python train.py --num_attention_heads=10 --norm="layernorm" --bias="all" --init_std_o=0.0 --init_std_down=0.0 --max_grad_norm=1.0 --warmup_steps=200 --decay_shape="linear" --final_lr_fraction=0.05 --max_seq_len=256 --train_tokens=335700000
Each number is 50 + 15 x the weight over its row's rms, rounded and kept within 0 to 99. Layers, rows and columns count from 0. The size before them is the row's rms in percent of the matrix's.

# up: layer 3 MLP up, 1920x320, rms 0.0844, rows 455-497, columns 160-239
# down: layer 3 MLP down (transposed), 1920x320, rms 0.0332, rows 455-496, columns 160-239
up455 092:77 16 61 55 50 45 83 65 57 48 45 47 33 35 56 58 46 58 79 61 34 27 60 40 26 50 31 51 40 49 46 30 55 43 85 52 54 46 19 59 42 52 48 50 55 32 41 45 65 44 32 41 51 41 71 44 77 37 61 65 51 64 68 28 49 63 37 45 79 65 74 55 50 93 73 48 22 54 46 50
down455 095:93 23 58 69 71 64 43 47 58 30 66 44 53 21 42 47 31 45 43 46 73 61 63 35 54 53 70 44 51 56 70 66 40 51 47 29 55 37 44 57 59 54 19 63 27 63 34 60 58 59 41 79 47 63 40 39 56 22 18 65 37 87 50 50 19 49 52 68 53 99 63 32 99 49 36 60 48 80 26 47
up456 102:36 36 26 71 45 63 86 38 41 59 79 55 72 51 53 62 73 17 58 34 55 51 55 31 25 54 39 44 40 60 63 63 31 60 45 59 32 51 64 45 39 79 33 55 60 62 57 49 52 67 49 33 37 43 60 50 84 69 62 99 64 47 59 34 38 28 29 29 67 47 61 38 58 59 35 24 34 79 37 60
down456 095:17 53 51 43 41 49 47 38 56 50 32 52 41 63 40 75 57 51 63 72 47 29 64 45 55 35 36 49 53 29 41 58 47 45 42 58 39 55 59 55 61 33 29 56 47 69 40 46 63 57 30 37 69 81 49 52 44 89 50 29 28 32 54 58 57 56 65 39 56 47 17 66 18 53 55 55 66 17 45 59
up457 094:35 55 36 55 44 71 28 46 37 67 65 50 51 27 79 59 56 62 99 47 52 61 53 69 26 33 44 41 66 59 63 34 59 27 41 26 82 53 38 45 39 52 39 60 32 56 47 45 49 51 39 41 51 51 65 16 24 45 58 39 55 52 76 52 29 59 74 40 52 28 59 37 29 55 53 30 53 22 56 44
down457 100:45 21 65 32 40 58 60 33 33 27 45 56 39 19 54 40 25 38 36 50 55 41 57 66 26 70 74 56 55 62 30 44 47 48 24 43 41 65 69 37 55 24 56 49 58 70 55 70 37 49 73 62 50 61 33 41 32 45 13 40 85 47 52 34 63 31 29 57 35 71 40 24 48 50 61 31 42 35 42 61
up458 089:47 37 42 51 61 38 64 45 50 36 60 52 48 51 54 76 46 47 62 58 59 56 43 33 28 05 48 61 45 37 89 99 82 56 58 33 54 75 48 72 65 53 41 39 45 62 70 36 43 60 77 41 43 56 32 47 62 39 32 54 31 28 40 85 25 60 52 48 33 56 31 50 34 48 44 57 34 42 33 60
down458 092:26 45 57 40 67 20 78 47 50 46 48 65 47 39 43 53 49 26 68 81 67 43 52 37 61 47 82 34 59 50 29 46 24 60 46 61 46 36 38 81 41 25 37 36 40 12 67 23 57 57 43 46 45 27 44 67 50 61 78 41 59 64 60 55 54 53 75 40 72 44 73 72 75 29 32 43 66 79 31 07
up459 099:36 48 56 37 40 47 18 48 40 44 48 40 68 36 30 57 73 51 11 47 38 56 38 65 61 32 60 47 60 47 59 42 53 27 38 78 43 43 55 39 45 42 57 95 46 61 74 63 55 57 77 23 57 61 52 85 42 65 65 30 53 52 54 49 48 38 51 71 42 58 71 47 61 62 46 63 58 64 74 53
down459 099:57 32 72 41 76 70 33 54 51 53 48 61 36 44 35 38 71 75 66 57 42 61 37 41 75 31 69 57 54 45 55 41 51 43 51 44 19 51 38 55 15 51 80 49 60 37 57 48 46 44 33 31 57 45 48 94 58 27 57 61 58 74 37 34 72 62 42 46 34 64 57 72 46 62 53 32 65 41 21 28
up460 103:83 43 22 47 39 76 46 62 53 42 44 70 61 30 73 61 60 54 62 32 62 48 48 47 50 15 58 52 62 44 23 47 63 43 43 38 36 75 24 40 67 71 68 53 44 62 68 29 55 42 30 27 50 36 54 50 50 59 41 21 23 67 49 52 42 53 11 27 67 45 44 63 73 66 12 33 56 45 49 47
down460 104:57 57 19 62 18 46 40 58 61 55 42 68 68 50 68 56 48 71 59 70 61 45 60 40 68 57 36 76 51 42 31 44 36 88 74 42 94 58 29 53 58 61 56 69 50 35 47 30 57 53 17 40 52 62 30 65 46 60 27 49 65 39 51 32 53 70 23 23 75 45 58 37 45 55 55 57 28 46 51 30
up461 111:36 71 62 35 44 55 43 30 43 55 54 43 81 54 52 66 18 54 42 62 32 65 58 37 62 50 47 26 55 41 58 10 55 26 52 44 28 30 62 48 38 42 57 52 74 48 56 47 31 57 27 48 46 31 47 49 43 57 48 29 40 55 39 44 41 62 48 50 70 56 43 51 54 54 61 43 54 48 41 44
down461 106:42 50 42 65 61 61 71 56 52 48 44 48 55 59 56 66 04 59 82 52 23 54 55 66 39 46 78 61 43 34 38 50 91 24 27 38 58 47 52 49 40 31 77 57 53 58 39 54 40 33 55 42 61 42 65 38 59 41 41 67 22 52 36 59 48 76 55 54 17 48 52 39 51 69 51 26 85 52 63 49
up462 100:48 38 53 36 81 51 41 37 31 33 31 31 48 39 46 53 52 49 26 38 56 32 64 30 32 39 60 63 48 75 60 28 46 62 64 42 55 64 73 40 52 68 73 50 48 40 36 47 59 53 70 39 37 30 69 67 62 88 64 66 37 78 37 69 46 72 45 52 55 52 39 31 41 59 47 39 72 65 42 64
down462 100:50 34 34 62 64 60 48 47 47 36 52 47 47 47 56 39 37 57 43 42 73 53 65 56 39 19 81 49 34 62 41 40 46 67 50 28 30 87 41 65 57 39 66 28 40 72 35 85 53 24 49 38 45 64 49 71 42 51 60 59 70 40 16 49 63 40 51 35 23 42 38 45 54 20 56 51 51 54 46 15
up463 083:32 48 55 58 45 46 37 66 54 68 54 71 68 65 57 62 78 56 53 38 30 66 31 74 42 49 48 58 51 45 71 63 43 46 76 63 57 38 47 52 37 24 85 53 61 30 59 59 32 40 43 68 81 47 25 51 15 47 55 89 49 49 48 58 57 56 43 34 45 39 70 45 66 72 53 81 51 57 59 74
down463 090:46 52 55 52 60 76 23 35 68 60 71 41 58 63 57 59 70 62 62 53 48 68 38 73 55 82 74 39 65 32 60 43 33 67 49 70 63 58 37 60 39 35 66 55 53 41 92 52 44 44 49 72 89 58 18 57 23 46 76 45 56 60 63 75 77 44 50 19 40 29 43 67 40 67 63 66 31 59 66 21
up464 091:61 34 16 58 33 36 63 36 38 34 13 68 66 51 53 35 47 61 44 21 49 34 74 60 54 42 32 45 37 57 58 48 91 72 11 67 49 67 55 41 36 51 48 47 69 42 45 41 38 39 23 67 41 84 47 38 88 48 54 43 46 68 51 30 33 37 73 47 59 20 40 24 65 19 49 47 41 68 84 48
down464 089:71 36 47 58 55 68 85 09 69 36 55 49 61 46 57 36 48 61 81 60 71 53 74 51 46 54 34 58 62 50 50 66 60 37 54 41 41 32 73 52 52 39 41 46 63 34 43 45 40 54 75 31 37 47 51 41 40 58 64 68 68 75 43 57 25 34 63 51 43 41 37 50 52 50 53 59 44 68 58 56
up465 099:62 43 61 39 24 44 89 64 33 36 50 25 50 59 51 48 24 54 46 40 55 50 30 70 54 49 49 43 47 73 27 52 32 60 39 54 34 55 35 29 49 36 54 39 70 36 55 54 26 52 38 58 29 57 35 51 58 66 69 61 41 38 68 64 67 44 47 62 47 27 44 49 65 31 44 67 45 71 51 58
down465 100:57 52 37 50 28 56 42 66 47 36 48 44 63 49 54 48 45 60 58 52 37 31 37 28 34 61 54 51 63 45 83 30 61 50 71 80 53 47 37 57 38 51 56 66 41 33 61 36 42 49 56 43 53 52 50 65 35 53 45 63 35 43 93 18 50 77 44 72 54 49 51 22 56 46 37 51 49 54 60 41
up466 105:62 63 46 46 39 82 49 43 29 38 45 44 51 47 37 46 64 70 62 38 55 55 09 61 89 54 38 50 77 61 78 50 80 34 39 42 57 23 55 43 50 60 45 66 52 52 44 75 38 27 70 56 13 45 63 38 38 41 32 41 67 57 38 62 25 74 29 40 66 43 64 38 52 66 45 54 41 53 46 90
down466 100:46 56 58 50 16 40 38 45 30 36 68 81 30 92 69 29 51 43 73 46 36 68 48 57 69 78 44 48 60 52 47 60 91 65 61 37 33 27 75 44 39 44 09 61 40 44 59 50 50 59 44 46 27 78 61 59 28 36 52 59 55 54 41 50 53 50 41 47 38 62 44 63 64 90 77 23 49 58 20 51
up467 094:64 50 46 77 49 54 56 63 73 39 69 66 29 48 49 39 52 36 75 18 32 47 65 78 50 76 37 59 48 38 68 54 64 34 70 24 37 43 69 56 40 37 56 40 59 52 13 58 25 75 68 40 55 66 70 52 71 60 41 60 54 29 65 37 72 75 48 38 51 41 47 59 73 55 54 62 37 47 52 49
down467 094:41 55 64 41 61 67 42 57 61 57 49 41 45 43 41 70 68 57 30 75 53 59 58 28 65 71 32 50 35 37 49 35 68 42 61 52 36 60 64 24 33 53 25 41 32 55 54 57 27 46 77 45 32 52 56 70 38 37 71 46 46 72 64 33 56 27 47 21 40 57 49 51 41 75 63 55 62 47 44 41
up468 088:56 42 10 41 27 51 58 46 60 30 71 21 50 52 61 57 29 28 56 50 32 47 57 20 60 54 45 71 47 48 55 38 48 40 45 52 44 40 48 45 64 28 64 48 56 57 50 29 36 45 45 43 69 45 67 26 57 66 43 43 38 37 37 33 59 52 47 64 54 43 23 38 90 39 46 31 47 67 57 53
down468 109:62 49 30 43 28 51 65 59 51 48 93 34 65 54 57 43 30 25 87 47 44 43 48 27 57 46 31 66 52 36 52 51 46 62 45 64 34 41 45 38 58 44 47 53 47 53 74 25 37 59 43 43 70 45 66 35 45 63 45 32 47 32 49 45 56 49 46 58 44 64 34 28 81 36 48 35 44 66 65 69
up469 100:20 72 61 79 45 34 48 48 38 47 49 51 64 11 69 31 57 46 41 38 66 53 48 41 66 56 35 73 71 43 55 57 33 46 73 26 15 57 61 60 51 61 46 56 25 35 45 82 40 52 57 64 83 53 14 62 39 48 37 27 31 27 22 45 28 38 55 60 29 30 43 49 66 49 36 27 60 45 47 50
down469 096:91 71 35 39 70 59 43 39 26 77 72 39 58 50 42 59 62 51 48 70 41 59 45 46 44 51 44 34 41 79 65 28 73 70 44 56 94 50 58 49 75 65 61 53 54 34 61 13 21 39 45 38 34 65 58 45 67 59 52 56 59 66 66 56 54 38 26 28 78 47 56 42 54 52 64 53 65 65 59 64
up470 104:32 42 42 36 59 46 69 43 37 68 83 55 65 31 63 56 51 71 30 46 37 51 50 58 53 51 45 62 29 48 31 38 50 33 54 44 26 52 79 74 37 34 60 40 49 78 27 51 64 53 82 40 34 52 61 54 61 56 47 40 69 29 45 62 29 32 57 51 48 87 49 35 41 42 56 52 22 43 27 56
down470 103:21 54 54 27 66 34 55 51 23 52 42 52 44 37 73 49 38 65 41 50 46 58 38 69 51 56 47 60 32 69 41 43 39 61 48 35 42 44 66 70 41 58 63 36 53 41 52 63 60 56 58 58 58 41 59 29 63 38 22 58 48 48 62 37 20 46 63 35 66 73 31 59 54 22 19 72 36 36 50 49
up471 097:51 12 33 28 53 79 99 34 61 38 34 43 25 48 74 35 36 40 34 64 55 42 53 40 48 51 69 93 66 56 70 49 52 52 23 68 40 35 52 58 17 43 32 46 55 36 69 26 44 63 70 53 64 35 50 43 34 33 61 37 51 29 41 56 57 47 62 48 78 31 48 47 59 42 71 46 27 52 66 53
down471 106:42 35 38 47 62 62 55 23 43 43 58 55 29 41 86 43 57 41 39 64 53 38 26 41 58 32 28 50 43 47 41 70 42 55 55 50 25 53 52 51 32 44 44 64 58 56 77 35 68 68 64 36 57 52 46 43 38 51 61 62 24 27 33 39 51 52 57 57 64 44 52 25 76 67 78 35 32 66 75 80
up472 108:68 55 62 31 53 49 55 56 38 31 52 49 21 59 63 53 49 73 34 45 29 33 37 43 50 56 50 80 73 38 60 45 44 68 54 27 52 23 70 62 46 59 40 56 47 56 52 45 54 64 54 41 31 52 74 46 38 41 04 78 65 61 32 68 77 69 43 66 60 51 46 36 56 33 40 45 42 71 27 76
down472 109:63 53 78 29 50 19 50 66 41 62 23 43 59 65 51 32 48 64 57 41 47 57 77 45 68 47 57 24 67 71 61 69 57 82 59 39 24 56 70 54 45 37 49 49 37 71 34 59 55 15 45 80 51 48 83 48 49 54 31 49 12 55 43 60 40 49 48 57 60 09 55 53 21 64 73 46 56 38 49 77
up473 095:41 24 19 50 65 46 60 62 71 49 54 34 47 77 53 60 43 41 54 61 39 46 31 71 49 23 58 31 46 49 56 72 59 69 39 44 38 52 53 54 44 32 56 52 46 58 44 85 24 88 59 62 53 57 32 55 33 87 49 56 53 75 82 48 35 39 47 64 43 47 52 60 45 54 42 60 45 49 31 73
down473 097:66 21 34 71 69 44 45 60 73 34 42 54 39 84 72 54 47 45 48 42 55 16 54 71 99 82 54 46 78 87 82 51 39 59 55 65 57 43 45 66 40 52 33 51 58 65 43 56 68 61 65 71 45 42 21 63 41 85 45 59 58 47 41 45 30 47 43 43 69 55 33 61 53 25 56 47 24 61 31 42
up474 099:56 46 28 44 50 54 52 50 61 23 76 18 39 42 70 39 52 59 72 55 26 57 53 36 43 68 69 42 44 71 50 49 63 81 71 41 52 65 33 66 47 66 48 59 23 32 32 72 26 63 58 45 59 48 30 55 55 47 66 56 43 42 62 29 30 33 80 58 50 53 59 43 66 54 42 55 65 79 39 77
down474 096:31 48 74 24 59 39 31 55 12 52 76 36 42 53 60 44 57 45 32 38 43 67 66 49 37 37 67 35 22 62 42 50 49 63 55 42 50 59 53 52 00 46 60 55 44 43 67 49 70 66 57 35 32 64 39 37 58 54 43 47 69 51 53 24 53 62 56 58 40 60 28 43 41 49 78 61 70 52 60 65
up475 095:55 61 59 63 23 60 51 36 45 56 30 36 18 29 51 36 56 42 67 81 54 50 57 73 46 47 44 56 26 51 55 53 18 38 51 45 81 47 64 24 40 66 56 41 64 44 47 47 57 26 43 12 60 52 65 31 61 39 42 50 34 49 53 44 58 46 67 40 39 50 64 18 48 28 64 62 46 49 43 49
down475 098:54 76 63 60 22 36 54 49 33 39 53 30 47 50 71 47 53 68 45 38 38 59 35 53 63 53 64 39 37 69 36 77 22 52 55 55 36 51 66 42 62 68 59 70 28 74 59 54 26 62 66 43 62 45 55 49 72 30 62 37 48 46 60 64 57 52 68 53 59 68 57 42 51 61 42 59 44 62 79 38
up476 099:40 29 49 68 36 76 42 52 49 53 22 76 26 47 63 44 17 59 55 40 37 50 34 63 65 72 28 30 75 51 65 53 53 64 81 50 65 36 50 36 45 47 44 54 41 78 33 38 29 43 46 55 76 52 62 51 41 29 50 76 36 42 53 40 34 47 65 50 58 56 58 44 44 50 67 58 51 55 63 17
down476 101:45 36 27 62 48 59 54 58 39 65 32 38 47 42 52 64 32 67 53 42 47 37 30 62 62 65 64 76 65 43 38 57 81 45 65 48 54 66 60 23 24 80 48 71 57 57 28 37 45 33 24 44 78 33 38 49 39 68 51 65 44 28 56 42 46 36 36 62 44 60 48 46 42 71 51 63 22 60 83 60
up477 114:62 36 68 55 67 62 63 37 43 69 57 53 47 48 50 60 62 48 23 56 72 32 59 37 39 58 70 42 32 78 63 51 69 62 63 69 30 63 44 59 31 38 35 54 35 61 56 63 45 59 63 72 59 44 52 58 36 38 30 53 40 53 40 28 53 42 50 35 76 38 59 37 58 57 37 58 74 59 54 66
down477 113:45 45 66 82 28 39 41 59 27 51 68 23 47 28 38 62 27 64 42 51 60 29 17 58 54 54 29 41 56 47 56 55 85 31 54 69 51 58 52 23 29 45 48 65 30 53 32 32 47 32 46 68 60 38 35 47 30 33 34 30 46 58 68 29 58 48 01 15 47 47 78 24 40 91 81 65 51 54 52 49
up478 088:57 82 99 53 66 58 65 24 52 41 37 45 35 74 49 37 49 71 45 43 35 47 52 59 40 49 57 53 36 27 49 43 72 46 59 67 63 52 59 31 27 53 32 47 46 54 59 60 55 40 57 67 62 36 54 50 58 44 60 56 46 41 58 42 46 71 78 39 40 52 54 53 54 45 61 39 89 28 77 53
down478 097:41 62 99 50 73 61 85 44 22 64 47 31 52 63 48 27 68 65 40 42 56 37 59 79 40 59 38 72 46 45 54 49 51 46 49 77 50 61 61 22 72 50 49 59 38 35 43 70 40 59 57 54 28 39 26 35 64 57 54 59 26 56 57 30 51 45 61 28 47 78 48 55 50 35 49 41 57 50 40 61
up479 103:57 62 28 61 25 77 61 49 46 51 34 31 46 52 50 40 46 29 47 35 16 62 63 31 35 52 55 45 35 38 65 51 42 42 63 60 38 47 98 45 71 37 63 54 62 53 48 45 50 49 88 29 40 52 44 58 53 79 52 63 44 50 53 65 33 65 82 39 65 66 49 31 50 45 61 50 56 87 44 61
down479 098:33 40 47 58 69 59 62 58 60 40 80 55 38 50 65 33 63 57 89 54 81 48 34 51 66 45 64 70 57 47 44 42 42 42 48 30 56 30 44 46 44 24 57 12 44 44 62 61 57 27 41 55 45 51 56 35 42 75 67 50 28 47 46 57 46 31 19 71 41 63 47 54 47 58 34 31 43 52 33 55
up480 101:71 24 22 36 61 51 30 58 57 52 22 62 55 65 77 40 61 63 40 57 57 19 63 51 44 22 45 57 69 20 65 61 54 43 45 58 40 47 40 35 51 36 36 47 41 55 52 54 67 61 33 58 40 62 74 58 41 52 48 38 62 36 99 54 49 18 70 60 39 20 26 35 44 49 49 72 42 63 50 75
down480 096:41 44 19 35 73 61 40 67 69 51 63 45 26 75 69 29 60 38 43 54 51 41 71 50 57 41 38 28 49 21 30 71 26 37 40 50 65 22 61 47 43 22 39 58 66 50 49 46 31 45 67 62 58 50 51 61 24 50 67 53 47 53 69 59 46 37 59 63 55 36 48 44 63 44 45 74 35 66 76 37
up481 103:65 21 42 52 53 58 83 24 40 59 51 47 48 49 54 48 54 38 52 54 50 51 39 25 63 40 40 50 51 22 44 26 88 66 42 51 35 18 60 53 37 60 31 33 50 62 65 60 62 57 44 55 57 53 43 31 46 43 29 48 35 39 49 50 65 50 40 69 58 46 76 71 56 49 48 54 31 48 34 76
down481 098:46 46 68 49 60 40 64 33 63 62 49 46 62 54 43 32 53 63 68 59 47 53 51 29 50 23 42 67 45 30 43 44 81 59 37 52 38 45 58 54 38 71 63 35 70 67 68 50 66 52 57 61 88 34 50 35 57 46 23 43 54 45 35 25 46 51 36 57 48 44 54 43 74 58 62 58 13 33 28 99
up482 104:68 60 33 73 28 36 35 24 37 54 60 65 41 38 26 56 27 57 77 50 47 40 43 46 52 78 53 48 49 60 41 54 90 41 49 38 50 66 41 49 35 38 71 59 35 74 57 39 60 74 59 62 43 47 48 67 50 57 14 44 21 51 27 39 38 64 65 58 71 52 60 28 84 47 51 69 55 43 24 71
down482 104:50 29 59 71 61 42 20 53 34 70 67 35 63 38 42 33 44 59 46 37 38 56 98 47 64 74 45 35 61 35 44 55 49 39 79 25 51 66 63 37 59 51 60 50 62 30 87 61 51 76 65 62 37 51 35 43 81 24 38 67 47 50 22 31 80 54 49 48 41 50 45 46 39 29 45 49 49 52 33 29
up483 092:34 35 63 45 54 36 36 32 61 51 42 49 71 58 44 46 45 65 58 43 43 19 86 47 53 31 35 46 47 35 61 26 47 61 77 52 38 41 51 51 50 44 00 59 61 42 61 46 39 51 41 30 75 46 50 74 46 50 18 34 58 31 35 42 58 18 36 57 67 34 32 52 49 46 44 59 65 38 68 31
down483 101:42 61 52 45 57 75 49 54 30 44 49 51 67 30 61 32 55 49 50 33 61 34 57 53 68 48 62 47 58 53 63 38 36 62 56 56 51 39 46 77 64 29 26 42 36 74 54 47 17 49 32 38 60 57 38 64 62 54 48 43 54 27 46 56 48 49 26 63 44 50 42 49 32 39 60 53 75 32 62 65
up484 105:66 79 54 61 73 40 56 63 53 42 44 58 46 55 67 89 57 60 37 61 55 34 62 58 37 36 62 47 47 57 63 32 59 58 60 60 54 52 60 67 51 49 44 48 51 41 43 54 80 44 43 38 44 43 61 44 67 43 42 66 48 70 47 65 24 65 30 56 66 34 55 56 67 59 45 34 53 39 42 44
down484 095:33 61 69 58 44 67 55 71 46 27 51 51 63 36 52 55 69 45 46 33 30 52 31 35 05 30 66 59 48 42 32 68 48 52 68 46 43 31 44 48 69 56 56 23 57 57 34 58 63 72 41 61 52 69 44 44 41 29 38 37 43 67 39 69 42 72 72 60 62 75 50 49 64 33 63 30 38 51 66 27
up485 098:53 52 54 18 41 41 42 37 48 51 36 43 46 62 54 42 38 52 50 54 76 41 41 43 41 51 63 71 59 62 35 37 43 48 29 47 57 56 60 40 66 26 41 56 53 82 60 44 50 28 63 55 42 28 64 59 46 39 50 60 45 53 61 38 37 28 48 45 72 23 34 34 65 49 46 55 40 39 63 73
down485 100:52 33 59 63 31 59 53 48 35 44 56 24 26 58 50 59 92 35 85 46 57 32 52 73 48 35 46 48 71 35 55 74 53 45 73 38 57 30 53 55 52 55 47 59 45 25 43 36 40 41 52 84 59 32 53 34 20 28 74 51 80 44 75 61 48 47 48 61 57 36 24 65 59 54 36 50 46 69 45 64
up486 099:67 55 42 27 54 61 41 44 70 48 66 29 61 47 67 24 40 64 50 35 56 53 38 35 33 37 53 58 49 70 52 38 40 52 50 43 41 26 55 56 47 42 64 64 18 51 59 45 15 51 52 39 46 25 89 68 20 40 37 34 52 62 62 47 73 66 59 31 42 65 64 44 77 56 50 54 32 62 39 87
down486 093:48 27 68 60 72 44 55 61 69 78 49 70 46 40 41 44 65 47 37 46 31 72 85 15 64 49 32 37 75 62 46 56 50 29 73 62 40 70 51 31 46 86 36 58 39 55 44 31 58 70 63 51 69 67 39 48 60 68 42 44 51 95 67 68 80 48 54 43 45 38 44 55 39 51 42 64 51 39 42 42
up487 100:76 56 37 26 54 40 34 50 58 50 35 62 28 36 56 22 41 56 59 51 39 48 48 47 57 31 40 64 33 80 50 66 22 65 60 47 62 37 69 29 53 63 64 35 64 38 44 42 29 48 31 64 55 55 57 50 58 83 50 56 23 43 66 68 44 73 46 40 56 43 38 25 82 36 67 50 56 14 57 49
down487 105:51 62 44 47 39 62 63 41 38 46 34 49 51 22 56 41 68 60 51 36 55 38 47 49 66 61 45 66 63 52 35 37 53 58 56 17 36 71 56 55 44 56 58 42 33 47 63 35 56 46 49 74 51 16 73 54 39 46 43 55 54 28 57 48 37 48 51 42 55 32 52 38 76 31 45 77 45 14 67 47
up488 096:34 56 32 51 62 39 49 49 32 34 57 53 83 94 73 41 56 39 70 52 68 48 42 66 55 63 55 45 59 39 30 63 31 62 46 47 51 68 40 57 56 56 29 63 47 28 82 48 67 58 48 49 42 53 57 53 31 40 43 48 68 44 49 37 47 35 30 38 42 53 26 47 47 37 51 68 62 41 36 51
down488 092:68 59 41 46 73 44 38 55 47 50 69 77 66 58 54 42 06 50 57 48 49 35 47 28 31 35 50 65 41 42 66 47 45 49 22 30 68 63 52 21 37 68 31 33 50 29 43 53 65 33 40 42 43 63 58 68 43 46 30 51 34 61 55 51 50 50 39 33 63 52 47 41 59 44 46 89 50 58 36 51
up489 099:32 46 56 54 57 48 67 65 42 42 81 47 50 55 55 45 48 45 69 60 40 37 77 36 77 48 79 66 42 63 42 38 73 58 44 51 55 64 43 41 34 45 63 54 39 56 40 63 56 41 35 49 63 28 28 49 32 49 33 32 29 70 59 30 38 35 37 50 62 17 54 30 53 41 78 55 30 62 37 74
down489 106:17 55 36 42 40 59 32 42 55 61 83 60 38 58 69 64 50 35 29 68 59 50 46 29 73 55 66 44 17 39 65 65 62 50 33 37 52 58 56 45 55 69 42 99 72 49 61 47 54 55 60 48 23 50 42 49 37 44 47 27 24 71 53 46 45 57 45 58 42 50 45 30 48 69 80 16 40 69 52 67
up490 095:46 39 68 53 47 61 54 44 46 28 48 75 31 71 53 29 77 49 66 45 55 53 49 37 24 14 11 51 49 47 60 34 47 46 68 45 48 34 68 69 59 40 32 59 53 63 50 64 55 46 40 63 51 22 46 33 41 55 38 59 56 37 26 62 48 65 58 42 56 48 58 60 27 32 60 51 63 61 36 71
down490 100:63 38 67 77 48 18 57 37 44 32 47 26 27 50 64 81 46 44 27 60 49 11 41 55 42 45 58 56 50 60 66 31 51 38 53 43 54 61 43 37 41 42 33 70 48 48 70 45 55 76 58 10 31 52 82 42 73 39 38 66 36 41 58 56 38 42 31 41 52 96 61 39 65 52 48 21 66 72 38 52
up491 103:50 61 26 50 75 33 51 49 59 43 58 52 46 47 59 58 73 72 37 54 16 32 36 45 63 50 61 13 51 49 70 58 49 36 57 68 56 44 43 71 63 57 66 55 61 50 49 67 21 60 26 42 43 60 70 47 65 51 37 53 29 60 56 48 62 58 31 41 43 42 50 46 60 38 46 67 56 53 41 53
down491 097:69 37 31 46 53 47 20 25 31 60 32 59 36 41 25 70 37 32 58 27 58 50 39 67 18 43 32 67 41 27 50 50 59 64 60 54 37 36 32 60 66 38 54 52 38 77 56 69 50 25 72 72 61 49 63 37 39 37 19 29 33 42 58 72 37 57 25 27 47 43 33 72 62 65 61 61 68 49 77 57
up492 101:33 50 53 20 55 32 41 41 56 85 17 46 66 72 31 65 57 55 51 20 77 58 58 63 55 44 54 64 63 38 60 57 33 35 43 45 49 70 56 58 28 64 68 43 82 39 52 53 55 47 55 32 50 15 44 40 42 69 55 44 53 17 35 26 35 57 33 39 70 48 65 42 57 47 42 37 52 37 52 48
down492 093:23 42 89 61 51 07 44 50 57 45 51 78 67 28 39 50 57 44 32 23 27 31 50 50 69 35 45 64 34 43 49 68 60 58 70 53 57 73 55 63 30 49 48 66 46 48 50 77 43 28 67 39 57 09 55 32 43 62 50 67 58 49 30 43 32 88 48 53 49 51 73 20 45 41 71 45 45 56 28 39
up493 083:42 16 29 15 52 62 62 35 45 33 53 49 52 38 60 61 20 44 47 35 39 39 32 59 49 43 48 55 68 53 67 24 69 79 45 59 54 71 51 70 44 60 39 55 76 39 68 44 58 65 43 46 48 38 66 65 60 55 63 35 65 40 50 46 41 59 36 46 63 37 79 36 40 69 64 58 41 49 33 59
down493 121:53 42 39 48 40 63 50 49 66 45 44 26 45 38 49 47 42 49 63 32 53 11 33 45 73 32 55 43 49 50 59 49 83 73 41 49 49 71 59 55 36 44 47 73 69 68 73 60 53 51 42 47 59 34 68 58 62 63 60 51 41 39 45 59 45 58 47 61 63 31 68 07 36 81 67 48 36 80 51 94
up494 091:38 48 21 45 37 64 40 60 36 39 54 34 56 29 66 62 25 45 74 31 47 42 50 35 39 68 58 54 45 53 60 28 66 73 60 43 36 50 71 22 66 46 76 42 32 36 29 62 43 54 52 63 19 57 49 67 55 63 53 32 37 60 56 60 52 52 17 41 54 67 44 33 67 67 44 74 30 64 61 63
down494 088:79 70 67 68 56 43 60 66 51 73 39 74 76 63 07 33 45 56 14 62 58 69 54 59 49 65 51 30 53 68 43 32 51 30 30 43 82 51 55 53 65 44 14 65 33 28 74 40 27 46 64 64 54 67 49 28 60 25 46 70 52 40 53 30 49 38 36 75 27 48 53 30 47 57 47 61 73 97 46 27
up495 102:78 59 49 36 54 22 56 31 43 73 81 43 27 47 55 29 58 27 52 52 50 70 50 48 52 22 65 91 49 63 41 46 48 57 23 36 47 61 45 36 53 46 40 36 64 41 47 28 54 52 53 66 60 27 56 62 69 74 73 39 37 46 49 24 54 31 25 42 41 79 51 26 59 17 56 59 55 53 47 60
down495 098:59 72 35 39 74 45 19 38 54 48 50 63 57 40 79 13 42 29 65 51 33 58 59 78 76 33 46 67 46 27 69 41 55 52 44 58 70 33 42 48 55 56 33 48 64 48 40 32 41 80 55 62 31 12 45 60 36 66 44 55 55 60 38 56 51 54 29 45 49 45 65 72 58 56 49 60 58 56 92 48
up496 104:99 46 77 68 62 49 38 58 42 48 20 49 45 45 45 73 63 70 74 49 47 10 61 61 65 56 73 82 49 18 36 33 57 60 54 42 67 47 47 66 60 47 47 50 46 37 49 59 35 69 46 40 93 43 23 55 64 60 61 43 80 57 55 23 65 38 61 43 51 28 64 70 41 42 56 57 30 31 62 51
down496 101:46 40 44 46 72 46 70 67 38 44 68 46 62 58 66 00 41 88 54 45 53 58 51 65 58 31 44 51 38 67 44 69 45 64 36 42 30 55 65 89 41 33 29 66 39 39 67 43 76 60 49 36 49 75 58 66 50 55 10 61 59 47 53 40 62 53 34 51 21 39 37 39 64 50 46 65 58 51 66 45
up497 100:78 57 54 44 64 41 35 33 39 21 50 40 41 28 59 44 59 38 28 57 54 20 53 54 48 47 56 51 49 32 46 59 45 41 51 48 50 63 51 18 43 57 44 37 74 41 42 20 37 46 66 57 63 32 47 76 77 54 57 63 34 43 82 47 70 47 38 70 53 55 41 37 29 85 48 28 31 52 65 75